python train.py --n_layer=16 --d_model=96 --n_head=3 --n_kv_head=3 --head_dim=32 --d_mlp=384 --vocab_size=8192 --activation="squared_relu" --norm="rmsnorm" --norm_place="pre" --norm_eps=1e-06 --positions="rope" --rope_base=51600.0 --rope_fraction=1.0 --qk_norm=true --attn_scale=0.249 --bias="none" --tie_embeddings="early" --parallel_block=false --extras=["local attention windows", "gated attention", "exclusive self-attention", "value residuals", "an embedding shortcut", "learned residual scales", "capped logits"] --init="normal" --init_std_qkv=0.0358 --init_std_o=0.0 --init_std_up=0.0358 --init_std_down=0.0 --optimizer="muon_variant" --lr=0.00477 --lr_mult_up=1.28 --lr_mult_down=2.0 --beta1=0.95 --lr_head=0.0199 --warmup_steps=20 --schedule="wsd" --decay_fraction=0.94 --decay_shape="linear" --final_lr_fraction=0.05 --batch_tokens=32768 --seq_len=256 --doc_mask=true --train_tokens=136800000 --steps=4175 --dataset="wikipedia_en"
Each number is 128 + 32 x the weight over its row's rms, rounded and kept within 0 to 255. Layers, rows and columns count from 0. The size above them is the row's rms in percent of the matrix's.

# layer 10 MLP down, 96x384, rms 0.414, rows 0-95, columns 320-383
size [107 101 103  97 102 105 101 101 101 101  93 114  99 103  99  97  97  97 105  92  93 106 101  95 100  97 100 104  93  94 112 101  94  96 102 110 102  99 102  96  98  98  98 101 101  97  99 100  94 106 100 101  92 101 110 103 108 104 101 101 100  98  94  95 102  99 113  93  94  91  98  97  93  92  95 104  99  99  98 101 100  98  96 103  99 108  92 102 107 100  94  99 103  99  91 116]
[[117  82  76 158 140  97  90  83 169 159 126 156  68 143 128 109 126 105 153  96 106 134 135 115 139 155 220 135 120 142  92  85 123 157 149 156 173 182 130 145 111 170 126 118 126 134 104 201  87 148 151 125 124  78  81 154 130 131 152 122 107 125  73  65]
 [100 116 182 127 169 161 122 136  68 179 124 145 141 131 128 157 119 175 147 124 143 128 172 144 142 117 143 117 210 124 135 106  86 126 112 141 152 134 102 134 144 146  85 117 191 108 146 102 128 144 131 118 132 158 161 118 105 123 114 164 133 173 177 127]
 [168 132 130  85 108 185 143 165 147 118 134 121 133 118  80 167  91  95 122 155 148 115 151 185 142 123 159 163 141 132 196  72 108 151  93 122  85 140  96 164 124 181 119 162 138  82 172 167 123 156 149 177 130  99 160 144 151 122 120 110 127 173  81  69]
 [119 145 115 104  82 156  78 105 127 118 161 109 114 120  81 171  89 172 115 128  99  83 127 111  83 130 144 150  54  90 137 147 120 122 119 135 138 176  94 124  56 136 105  97 115 152 113 121 109 140 166 146 124 122 165 128 151 177 147 154  29 140 105 139]
 [ 73  89 106 136 155 159 153 108 166 108 142 112 106  93 167 108 119 143 146 112 104 127 142 122  70  66  98 168 141 117 172  96  91  77 144  97 115 109 151 137  48 137 137 167 127 139 172 135  92 119  87 121 132  56 105 158 112 118 138  78 169 174  84  66]
 [149 156 140  77 166 124 131 123 218 146 210 112 103 106 157 136 175 152 150 215 123 100 170  75 115 225 141 177 116  68 171  99 110 119 113 185 106 136  78 100 103 145 109  99 138  99 144 181  85 123 163 131 201  64 164 133 117 120 144 110  83 137 151 147]
 [104 125  94 133 104 143 146  40 131  99 141 126 153 140 130 164 135 182 108 142 133  69 142 123 173 141 109  69 158 141 140 105  64 177  77 123 128 149 128 161 123 162 126  87  84 157 134  99 164 157 123 180 159 142 116  71  91  75 102 119 185 149  89 162]
 [124 154  64 168 123 121 152 140 112 140  95 160 102 111 142 113 121  58 106 125 181 128 130 129 137 108 115 126 106 106 131 148 165 214 142  74 142 117 170 164 153 146 106  87 183 217 109 199 109 109  85 196 146 107 128 126 124  75  90 112  94 135 149 117]
 [117 134 124  97 110 105 198 117 134  78 127  84 161 149 132 136 108 178 113  80 157 127 120  85 156  58 107 124 113 145  92 159 158 154 160  85 108  71 110 107 146 102  77 158  79 120 172 160 160 139 128 106 170 156 107  89  89 121 161 151  95  66 130 114]
 [164 137 136 130 125 166 101 121 133 115 157 107 110 172 103 118 157 117 172 142  97 146 103 164 142 133 224 126 141  83 113 126 153 135 112 121 108  88 151 156  91  94  85 194  98 138 109  99 138 133 166 147 184 110 128 168 137 156 115 110 146 144 158 142]
 [ 93 137 142 136 129 114 151 180 144 121 121 176 106 188 138  80 147 121 129 152 133  99 119 121  77 144 168 107 178  96 114 174 141 117 178 142 156 151 199 168 145 114  91  71 118 105 117 154 153 124  93 152 145 142 149 142 112 120  96 132 115  99  85 123]
 [137 149 142 144 144 112 129 118 159 141 140  83 121 104 130 157 166 134  88 121 136 152  97  84  64 114 169 197 122 114 141  85 146 121  62 176 165 115 104 157 111 153 115 143 137 114  92 103  85 110 163  98  87 145 149 153 118  97 124  90  78 129 119 150]
 [146 105 139 130 144 160 124 121 124 112 152 137 143 151  77 115 120 157 180 101 123 155 146 134 134 184  95 137 133 103 120 150 159  77 115 142 104  56 148 157  73 110  86 150 133 186  77 142 112 146 109 124 125  83 112 137 186 183 119 118 142 127  80 128]
 [ 80 120 136 190 180 167 104 124 102 120  78 188 162 138 119 117 102 122 110 146 104 109  70 162 103 163 111 131 130 101  98 123 193 147 110 158  94 110 150 157 160 140 121 147  63 196 143 135 123 136 151 123  75 150 135  67 108 176 105 160 109 162 147 125]
 [119 113 111 112 161 162 106 155 130  80 182 109 130 156  88 204  82 114 123 166 177 140 142 139 122 161 111 146 145  82  84 110 120 112  40 142 100 189 159 132 117 161  78 179  90 131 137  93 116 102 125 111  56 136 133 113  67 105 172 138  74 141  99 120]
 [166  89 181 127 113 170 139 147 140  92  95 100 168 184 142 143 130 186 234 140 139  89  81 143 119  63  96 153 134  99 145 148 134  96 135 148 159 184 147 133 153 166 153 105 150 164 147 104 171 113 124 102 110 210 226 132 119 138 119 154 195 191 139 133]
 [106 130 101 191  64  99  91 181 131 179 135 138 110 134 157 102  64 156 114 141 130 150 107  88 129 183 112  65 156 132 137 148 152 113  93 138 138 209 186 123 120 172 169  77 113 109 149 127 124 153 142 154 136  99 102 137  78 122  91 129 109 144 143  98]
 [130  56 131 136 157  87 163 113 102 174 129 152 139  75 152 123 128 142  94 195 142 105  84 104 109 136 214 152  75 105  89 115  88 131 128 118 154 113 144 117 107 124 158 133 165 125 136 108  82 139 111 129 105 152  92  78  94 109 139 159  98  93 134 132]
 [152 138 153 152 176  87 101  88 112 131 110 119  93 135 114 103 115 173  84 144 129 142  80 122 108 132 182 115 118  98 143 125  67 161  77  79 134  69 135 121 119  91 142 160 144 100 149 145  89 166 151 135 138 146 140 118 105 109  66 183  65 100  91  93]
 [109 133 119 125 133 125  74 120 122 153 135 147 122 120 170 130 219 136  96 140 101 187 116 131 180 108 185 185 110 123 149 158 104 146 153 122 152 127 175  99 109 139 124 150 132 144 135 146  97  80  91 122 114 171 143 151  75 132 142 109  94 118 130 127]
 [130 175 119 114 155 144 125 139 130 123 132 127 117 117 112 115  91 114 107 138  56  59 105  73 163  94  98 118 133 118 135 117 167 112 129 141  98  98  97 135 101 119 143 142 104 110 140 150 117 122 102 114 158 134  86  93 154  97 124 143 162 163 134 169]
 [109 104 106 107  97  94  96 104  96 184 112 160  71  86 109 138  76  94  87 116 137  79 152 116  94 105 139 146 136 141 138 103 134 147 193 114  92 140 145  54 149 107 129 109 143  55 127 126  78 109 158 117 152  94 123  65 127 131 101 172 110 130 143 136]
 [103 180 136 177 166 110 141  48  71 119  81 158 141 144 133  95 150 175 108 108  60 131  77  94 135 159 132 126 159 107  99 119 160  98 159 139 123 162 143  54 104 116  71 125 136 115 136 178 126 131 152 142  76  83  69 160  63 107 161 128 164 115 102 153]
 [100  88  69 160 166 110 123 129 110 139 167  87  79 135 112  89  78 126 158 118 117 143  71 124 151 106 123 184  85  90 115 150 153  93 152 103 128 124 151 152 131 103  92  93 110 203 151 102 145  73  74  78 142 148  90 189  86  98  80 137 127 143 143 142]
 [ 81  99 114 103  99  98 102 167 200  98  92 162 151  78 103 157 165 130 149  91  93  93 113 141 160 160 131 160 142 130 164 129  86 119  48 142 138 139  94 106 126 120 120 113  77 194 139 112 140 119 133 131 164 114 136 116 171 126 100 110 141 101 161 123]
 [137 121 106  63 143 136 144 127 157  92 116  55 129 129 142  93 133  89 104 134 121 167 159 142 146 226 166 125  67 103 140 123 134 111 135 100 169 139 120 100 158 186 135 100 141 151  78 127 131 101 185 180 121 142  53 122 139 149 103 157 160 109 114 151]
 [101 203 120 165  65 116 103  73  81 151 102  89 135 118 153 168 147 158 131 109 136 112 185 102 157  92 128 131 140 115  74 121  96 111 108 145 116 147 135 119 188 206 120 131  89 130 141 169 174 151  59 147  77 112 110 133 183 150 128 116 110 157 170 152]
 [ 89  70 138 184 153 183 152 163  84  83 126 187 109 150 120  73 164 177 139 237 127 181 128 142  81 123 146 133 133  91 154 130 166 118  92 137 118 115 153 157 142 151 142  68 171 166 175 139 151 184 117  81 133 118 124 181 125 128 161 128  81 101 121 185]
 [174 179 129  87 124  95 172 103 112  93 115  72 120 131 165 144 179 117 158 108 124  56  65  67 126 145 115 110 163 157 177 139 130  91  59 157 106 134 128 157 163 114  88 156 112  93 108  39 189 101 110 116  64 157 143  90 124 108 136 104 106 124 109 146]
 [101 135 115  97 165 114  88  62 143 117  78 189 115 100 147  93 131 106 120  57 106 189 135 101 144 127  92 119 175 118 116 145 178 199 167 144 143 152 151 115 124 103 147 127 141 113 223 110 115 160 105 154 102 149 151 120 127 109 136 117 107 147 169 129]
 [ 99 160 121 157 161 150 140 115  99  88  69 129  96  77 127 104 112  63  90 122 149 131  93 128 117  79 103  95  91  92 103  83 150  99 133 101 160  98 126 107 144 164 131 125 171 119 124  77  71 199 118 133 125 131  67  95 137 113  94 159 137 125 150 100]
 [108 153  77 157 235 162  77 159  87 101 166 150 128  90 119 169 174 177  84 147 169 111 121 136 149 113  98 231 150 149  96 149 110  75 189 105  87  70 132 154 160 112 136 133 140  75 155 134  81 118  89  95 103  64 126 121 160  96  96  95 133 159 138 145]
 [ 80 175 105 132  89 189 173 116 142  97 143 146 142 121  97 177 119  85 149 164  98 144 193 108 126  95 128 126 192 158 144 136 126 139 148 157 168  87 142  84 138 160 185 117 158 173 140 187 128 138 191  98 165  75 186 114 124 119 114 111  97 169 109  82]
 [156 182 157 150 108 168 124 162 108  82 158 126 148 158 152 142  93 128 115 130  92 132 125 117 146 168 185 162 114 104 106  95 113 135 159 136 137 154 144 103 114  99 146 102 116 153 159 152 134  97 151 101  88 199 141 180 157  84 127 125 164 209 144 123]
 [197  95 172 105  87 131 186  75 117 165  96 142 140  75 146 105 156 149  75 157 220 146 142 165 117 116 103  98 177  74 163 164 130 171 150 153 104 178 101 118 103 151 153 157 119 109 156  81 149 220 138 154  75 107 164  79  76 158 101 122 104 142 114 142]
 [ 75  85 113 160 146 151 140 119  81 117 147  52 126 136  59 157 126 152  89 101 124 150 151 129 151 146  91 139 138  78 148 146 150 139 122 112 108 123 170 117 133  75 154 161  69 158 124 113 105 177 143 148 215 127 109 129  65 139 135 174 150 138 147 139]
 [ 97 136 132  92  97 121 146 181 115 119 176 127 151 134 110 104  89  88  82 137 155 120 118  98  97 183 112 129 188 142 157 104 140 150 124 127 130 113 103 186 109  90  94 115 170 145 135 172 128 117 114 187 148 135 113 176 154 164 176  53  86  69  97 105]
 [130 140 169 177 139 136 109 106  77 100 127 147 143 172  99 115 100 131 140 114 109 112 105  75 159 110 162  81 116  71 127 110 148 157  95 151 139 113  86 142 101 124 124 103 163 150  98 111 108 103 114 133  67  94  79 108 114  86 102 161 149 137 146  62]
 [131 136 203 142 108 160 140 154  36  89 167 143 180 118 186 140 122 117 132 123  87 157 161  93 150 121 107 117 173 205  73 105 120  94 145 145 188 177 103  97  88 103 121 124 131 114 142 104 110 141  66  63  95 124 133 142 129  60 112 137 116 167 155 140]
 [119 112 117  62  96 153 144 155 105 113 111 136 102  70 106 132 123 143 136  91  88 156 111 108 115  93 157  94 127 136  67 103 111  86 113 129 164  69 143 102 143 122 163 133 113  98 153 187  93 146  94  74 126 128 103 125 169 128  93 156 175 139  72 103]
 [149  93 154 153 155 189 114 113  97 174 121 177 193 124 151 167 183 132 146  97 114 158  85 138 137 137 127 114 163  55 168 118 111 146  94 125 138  63 117  94 120 109  89 102  45  86 137  49 133 133  82 121 164 154 139 126 130  88 128  86 135 137  80 115]
 [157 124  83  84 101 205 140 152 153 119 140 107 153  63 145 120 137 189 164  99 148 161 112 165 143  65 112 155 121  76 145 130 114  51  71  92 183 137 155 146 112 157 147  45 144 131 127 110 107 142  74  99 115 177  76 138 137 103 126  80 124 184 114  80]
 [101 163  99 155 122 112 129  97 144 175  99  93 122 152 145 108 122 134 126 138  86 105 164 157 116 159 148 153 132 168 169 133  72  84 130 133 147 159 107 148 154 139 174 119  78 137  86 141 105 167 171 192 124 108 136 141 120 119 126  66  88 120 107  84]
 [133 181 108  76  99 171 114 108 143 143   4  95  51 104 128  60  95  86 126  90  95  40  73  80  95 105 108 118 143  56  79  89  99 118 151 146 120 113 124  86 155  94 147 128 112  83 124 151  88 132 110 115 108 131 117 160 110 139 126 112 119 135 173 121]
 [ 98  56 134 144 103 116 117  87 117 118 144 185  96 110 120 115  95 148 102 135  87 122  86  92 118 130 115 103 184  91 194 122 166  89 170  82 119 155 116 119 153 138  94 123 136 166 148  92  84 119 138 178 140  98  91 105  79 109 138 114 145 146 140 108]
 [176 107 107 118 155 140 139 105 114 102 141 130 106 204 130 158 152 130  93 149 209 203 156 118 180 108 162  66 128 164 117  89 107 133 156  94 170 144 136 147 132 100 126 133 127 126 151 148  91 146  77 125 111  59 105 115  99 117 116 124  94 130 119 155]
 [133 143 104  72 128 113  92 216 113 133  85 108 156  89 116 128 104  48 169  79 182 155  86  76 141  85 133 113 138  95 122 153 159 127  90 123 121 150 150 127 159 159 100  94 121 133 125 124 113 163  90 125  85 142 169 145 101 117 193 160 226 202 148 175]
 [ 92  85 111 144 150 127 140 171 141 101 174 144 117  85 117 155 186 119  79  74 138 142 202 168 150 155  92  90 190 163 139  60 151 123 203 152 158 136 131 130 159 145 138 135 183 128 135 170  68  87 123 124 156 123 114 116 115 144 110 143 180 108 101  98]
 [129 168 149 137 160 144 173 132  84 132 123 128 137  35 129 146  92  31  85 109 142 157 128 113  76 110 119 102 115 112 152  99 129 111  89 172 131 168  62  97  93 124 121 132 150 125 127 105 151 161  81 126 119 130 102 166 123 176 132  91 101 166 136 104]
 [171  92 108 129 165 111  93 174 200  70  81  31  96 137  90 157 136 151 137 108 111 100 168  91 155 125 130 158 158 183 146 128  67 158  83 122 135 137 134  77 111 145 119  95 152 126 110 134 156 137 128 145 113 132 117 156 144 130 147 110  96 130 127 140]
 [156 119 121  69  95 132 133 139 143  93 114 136 123 173  83  85 101  79 108  93 111 170 175 141 181 163 146  56 181 131 147 103 139  84 150  75 139 125 103 152 141  72 109 206 109 127 125  72 137 107 136 117 124 113 111 133 139 179 145 177 169 188 148 124]
 [140 166  97  93 184  59 146  96 109 148 129  89 135 108  33 151  95 148 170 138 132 121 113 130 110  82 105 154 128 178 119 168 102 107 115  85 129 123 148 131 176 143 105  68  62 179 163  82  76 188 108 110 181 194 149 156 131  67 175 129 135  65 132 134]
 [124  60  88  82 174 182 110 125 124 160 208 128  78 146 179 111 131 119  85 111 123 143 132 135 124  93 146 145 154 139 152 123 138 120 117 156 119 165 113  96 145 127 166 121  95 179 174 107 178 129 126 140 197 147 172  74  99  18 145 124 185  69 116 125]
 [134 176 167 149 187  91 171 116  88 166 119 141 154 122 182 140 103 132 108 151 166 108 139 185 131 135 111 171 116  75 195 138 108 134 149 148 106 167 137 141 137 127 150 122 120 177  86 193 143 216 164 132 117 179 158 159 171 130 158 128 133 176 102 104]
 [158 103 136 145 191 143 130 137 202 133 149 162 153 128  97 143 142 199 139 122 101 170 177 166 199 139  86  87  74  89 101 111  92 175 157 125 128 147 115  56 123 141 136  43 112 132 151 115 126 138 111 172  84 141 111 115 150 146 151 134  94 141 135 137]
 [113 121  93 140 153 121 123 134 103 130 147 133 113 137 136 161 136  89 110 168 127 146  88 167 123  77 139 120 117  98 192 123 151 147 134 118 158  80 101 176 124 134 150 126 124 102  42 119 117 113 124 133 127 164 159 131 160 179 150 139 110 158 128 144]
 [172 140 134 173 123 109 104 170 143 161 192 159  76 108 122 136 107  82 161 101 136 150 118 166 139 159 164 121 103 177 111 125 128 134 157  61 164  68  92 173 173 164 177  87 135  68 131 148  95  80 100 136 122 181 120 151 217  85 110 129 166 136 149 110]
 [206  99 102  71 172 145 175  79 160 134 172 120 138 132 144 154 110 121 139  58 115 154 137  95 108  86  62 139 153 150 136 155 165 124 133 127  57  97 114 143  69 120 162 140 147 164  92 114 118 137 101  76 118 102 137  67  82 140 170  89  76 121 101 108]
 [130  50  95 116  48  96 139  77 136 164 140 112 110 139 162  45 202 137 116 179 161 159 126  83 102 155 117  86 163 127 139 172 151 146 128 122 157 198 152 157 147 105 119 131 182  76  95 114 128 168 101  91  45 156 143 164 151  73 100 123 121 123 144  99]
 [ 93 131 150 111 165  64 100 114 112 130 107 160 108 183 176 142 189  87 174  79 124 155 125 158  87 173 100 120 138 128 136 120 145  93  77 159 147 162 112 129 153  81 139 105 116 139  93 108 178  97 140 142 123 176 155  47 145  80 146 231 130 128 118 105]
 [153 117 146 116 107 161 131 142 131 131 180 145 133 178 147  93 160 131 128 143 119  99 144 135 132 125 170 153 168 125 180 130  84 115  90 170 215 109  98 189 132 181  87 146 120 138 119 164 150 151 175 108  96 195  92  96 153  59 183 116  99 189 143 147]
 [153 139  71  91 117 131 108 121 136 176 173 141 142 139 127  93 125 132 157 109 152  84 107  75 148  64 103  65 107 157 120 153  74 207 142 110 147 136 154 146 142 131 155  81 110 153 141 150 144 147  91 133 138 115 140 122 168  83 140 110 148 171 113 113]
 [195 166 109  76 124 185 167 130  88 105 159 104  56  77 130 137 150 122  67 166 165 127 135 150 130  93 150 144 138 127 115 154 141 118  71 114 103 118  79  75 163 155 147 101 109 111 153 103  82 134 132 147 138 191  90 138 126 109 131  86 167  96 139  84]
 [ 88 135 163 162 102 194 115 159 133 105 160 129  85  61 110 124  86 162  85 180 227 163 190 149 116 155 163 104 171 154 120 153  90  77  88 167 111 126 165 110 121 117  55 143 122  83 135 133 149  99 145 128 172 135  79 139 192 205 136 168 110 107 108 135]
 [107 107 124 130 128 114 112  81 149 105  52 115 157 182  69 125 128 127 167 131 179 135 163 195 152 101 140  86 139 143  66 133  79 155 106  87 113  99 127 106 110  94 117 100 135 122  99 136 134 103 108 142 163 141  83 115 152  85  72 155 146  78 106 140]
 [170 139 139 108 144  90  62 156 128 122 134 157 143  78  76 140 126  68  97 112  87 150 124 102  52 154 142 132  85 115 155 117  82 148 133 120 137 106  93 155 127 124 164 204 160  88 139 115  89 129 123 148 100  93 141 170 118 108 183 128 158 139 132 153]
 [153 140  92 125 196 128 105 154 160 175 105 155 130 158  95 131 129  87 122 128 176 128 183 157  96 158  96 195 186 125  98 183 110  68 106 158 118 102 181 139 105 111 110 129 156 121 130 119 141 133 108 201 108 121 169 117 126 142 142 137 110 107 129 145]
 [167 121  74  66 154 131 139 112 138 143 125  76  91 105 112 115 144 116 127 103 117 163 113  80 105 158  70 144  90  97 121 140 163  56 100 164 134 137 142 147 149 102 173 168 178  85 125 105 141 135  96 157  76  82 115 148 127 111  99 133 145 101 118 104]
 [152 102 111 131  79 129  91 108 180 100 126  68  50  93 132  84  79 148 125 175 218 124  91 119  99 118 112 100 128 128 120  75 121 136 189 147 160 110  87  46 101  80 163  69 136  96  78 137  89 170 175  71  85 131 125 128 105 144 100 139 130  91 141 140]
 [170 143  77 143  62 153 146 144 176 139 195 131 177  87 115 136 158 151 128  89 134 131 119  95 153  80 168 126 160  80 136 169 115  70 127 142 134 125 131 113 154 182 142 135  94 146 108 202 177 131 115 142 105 117  51 172 143 139 121  74 172 122 119 169]
 [197 174 140 148 105 142  82 142 153 170 136 159 133  97 127  95 129 149 115 193 130 126 142 103 129 101  91  79 170 117 128 147 146 157 160  58  75 118 129 141 125 148 181 111 142 123 136 154 153 124 120  28 113 143 162 123 193 139 123 124 142 157 106 140]
 [136  93 103  84 103 106 148  97  98 135 175 152 159 154  85 139 132 194 151 140  70 140 117  94  96 159 169 133 142 129 113 136 113 134 194 145 108 118 152 115 158 177 128  90 133  96  83 111 166 118  99 123 134  94 137 177 144 133 139 125 194 135 157  96]
 [127 138 137 158 118 154 102 173 180 117 161 127  76 141 106 121  80  83  71 103 104 189 171 113 115 137 215 160  82  54 156 129 128 105 119 172 187 100 157 135 152 115 112 142 133 154 161  79 169 101 105 156  85 171 121 133 126 116 154 161 130 119 148 117]
 [ 99 115 106 109 144 104 157 115 115 150 122 116 124 108  73 143 130  86  90 105 108 121 109  98  92  96 121 121 145 126 127 109 159 134 164 101  75 141 151 121 157 117 125  91 115 143 134 116 138 134 119 193 133  91 136 124 172 133 219 120 169 120 167 152]
 [113 116 119 119  88 137 128  95 145 144 124 101  64 195 170  75 145 179 121 123 119 159 145 101 132  51 130  64 138 153 167 114  80 171  95  97 112 137 139 137 138  88 105 129  81  99 104 126  54 122  96 202 149 126 152 123 143 190 116  97 156 115 139 137]
 [111  89 108  74 143 175 127 115 175  76  81 165 148 130 153 128 117 144 122 114 222 163 143 155 150 186 131 136 166 100  76 145 100 113 137 161  86 167 112 142 115 100 113 124 109 102  77 147 144  98 129 126 131 140 142 123 126 137 103  92 129 106  93 120]
 [163  68 127 154 155 134 157 140 125 179  95 149 152  97 148 138 170 175  98 145 105 121 109 128 132  56 153 106  83 113 190 152 145 141 139 108  79  80  77 135 142 234  98 118  90 115 167 179 143 186 148 135 104 155  21 117 125 106 124 109 132 104  90 128]
 [149  59 178  94 115 186 122 127 147 156 132 129 153 145 122 146 174 152 173 190 153 118 122 117 157  65 116 145 132 153 140  94 109 159  38  84 183 114 153 118 164 121 149 157  89 121 166 101 111 181 174 116 150 114 117 165 148 113 152  71 104 167 137 125]
 [151 174 178 149 107 145 154  68 144 157 133 124  81 155 152 160  54 127  94  72 119 165 100  62 111 123 132 114 191 112 128 108 151  98  99 133  67  75 130 117  89 132 121 156 146 137 189 126 122 143 117  83 114 116  67 169  95 107  44 137 121 144 105 169]
 [ 78 139 145 101 147 141 122 134 131 133  76 224 139 107 161  68 171 110 139 112 112 120 146 166 125 123 127  90 100 131  78 126 148 199 134 136 115 110 134 196  99 115 114 151  98 116 132 151 141 129  77 150  86 112 135 160 161 142 123  97 165 120 155 179]
 [125 132 113 136 129  87 154 123  93 121 113 166 152 149 146 182 148 148 198 106 102 163 175 145 167 182 175 161 120 186 100 197 146 149 108 109  82 166 159 113  92 161 163 126 107  92 122  91 178  98 137 130 116 172  89 109 121 141 170 101 159 132  94 100]
 [139 105  93 131 103 134 152 131 162 119 136  67 114 138 105 119 112 192  79 138 114  76 141 128 120 180 190 184  98 144 203 113 130 115 145  83 157 154 111 110 192 179  99 206 121 125 178 114 103 123 174 134 143 102 155 115  57 133 147 164 126  76 119 162]
 [132  94 140  86 145 105 128  55 130  99 129 133 116 151 189 183  98 131 152 137 181 161 145 166  99 137 129  84 137 148  69 148  95 141 134 176  62 130 110 137 146  89  98 167 164 120 121 109 149  93 150 159 105 152 171 128 107 130  92 156 149 119 138 153]
 [ 75 148 149 189 149 216 164  88 142 156 195 157 172  81 123 125 164 115  89 116 103 114 162 135 148 131 169 149 116  97 160 126  83 143 162 130 137 144 135 131 118 107 120  91 146 131 137 163  63 110 178 101 186  74 165 168 108 143 126 116 169 103 117 142]
 [105  77 131 105 162 116 148 154  99 103 117 153  94 169  92  72 106 116  68 164 120  89 139 125 120 156 153  69 131 144  87 124 126 151  89 105 128 117  97 103 125 107  82 155 140 147 134  52 135 125 121 177 167 121 151 156 171 119 119 161 141 149 126 115]
 [ 10  99 101 115 175 143  99 175 167 163 161 139 140 118 162 144 140  94 107 125 122  91 104 144 106 164  86  96 121 123 129 133 115 129 162 155 150 141 125 119 195 150 121 134 127 154 115 112 179 113 123 182  85 118 115 177 176 146 108 169 164 113 124 120]
 [157 132 135 165 111  78 117 125 140  82 131 141 128 117 174  55 180 177 134 170 138 151 120 183  76 151 152 169  66 170 211 132  89 124 161 123 162 153 104  95 115 182 132 163 143 144 126 133 139 150 163 142 119 100 141 125 176 115  98  98 117  84 113 155]
 [ 27  79 108 127 126 168 143 144 138 116 107 154 153 125 165 161  55 114 142 209 123  74 136  87 134 168 148  89 166 149 119 180 129 127 142  76 128  94 192 120 147  94  97  87 165 144 150 164 161 116 131 164 156 151 133  57 154 129  72 157 155 178 132 142]
 [126  93 119 102 128 113 190 103 170 119 110 104 131 114 162 167  75 131 119 133 155 144 147 203 155  89 177 112  96 112 125 184 161 147 140 136  95 139 211 134 101 125 155 120  91 148 116 194 115 103 134  85 113 163 120 119  84 135 105 176 108 154 144 117]
 [ 94 129 153 125  86 172  63 174 136 129  96  88  86 175 136 129 138 169 145 184 120 137 164 151 152 155 158 167 151 121 137 136 165 174 101 207 139 129 135 104  91 112 126 152 173 109 142 149 149 108 145 109 133 149 173 135 158  83 112 144 110 131  99 200]
 [144  98 144 159 104 144  59 124  99 132 112 120 144 110 172 164  89 135  84 176 232  97 103  80 116  87 102 128 201  89  87 165 117 147 120  91 106 124 161 149  75 148  98 121 131 131 135 114 141 190 169 140 134  99 178  72 123 159 154 135  59 209 126  96]
 [ 92  92 147  56 151  64 104 214 227  71 126 107  75 142 142  97 109  81 118 152 155 119 156 178 105 180 101 124 128 111 145 144 140  91 137 124 104 134 107 143 166  88 117  78 156 100 167  82 126 103 132 109 126 165  98  70  89 127 151 100 127 113  71  95]
 [117 162 134  92 135  97 114 137 144 117 113 104 152 162 144 110 108 142  76  80  98 104 170  92 100 152 141  87 105  76 141 100 158 104  95 121 180 123  56 171 114 166 123 107 105  98 144 124 151 125  82  98  80 105 170 108  94 170 139 137 106 144 110 198]
 [134 188 156 121 190  71 152 141 168 111  96 187  99 108 121 126 195 144 153  93 154 164 172  85 107 109 139 131 118 168 101  89 119 182  75 205 137 102 125 132 151 118 125 111 130 209 110 129 156 152  69  94 133 141 171 177 156 123 159 178 102 154 148 161]
 [150 104 141 136 116 118 119 152 122 158  89 138 110 131 153  90 147 120 138 126  75 114 141  93 114 162 117 130 170  53 123  76 103 155  99  91 142  85  88 171 156 119  87  87 142 125 144 160  93 165 157  93 162 115 114 180  91 131 112 195  64 129 116 176]
 [110  96 140 134 116 172  92 149 139 132 149 167 153 145 112  64 207 150 180  71 156 109 106 117 112 163 131  79 137 150 145 114 106 165 140 104 169 166 148 182 141  91 167  79  65  92 176  94 158  98 128 127 152 123 124 111 127 186 152 122  84 140  83  76]]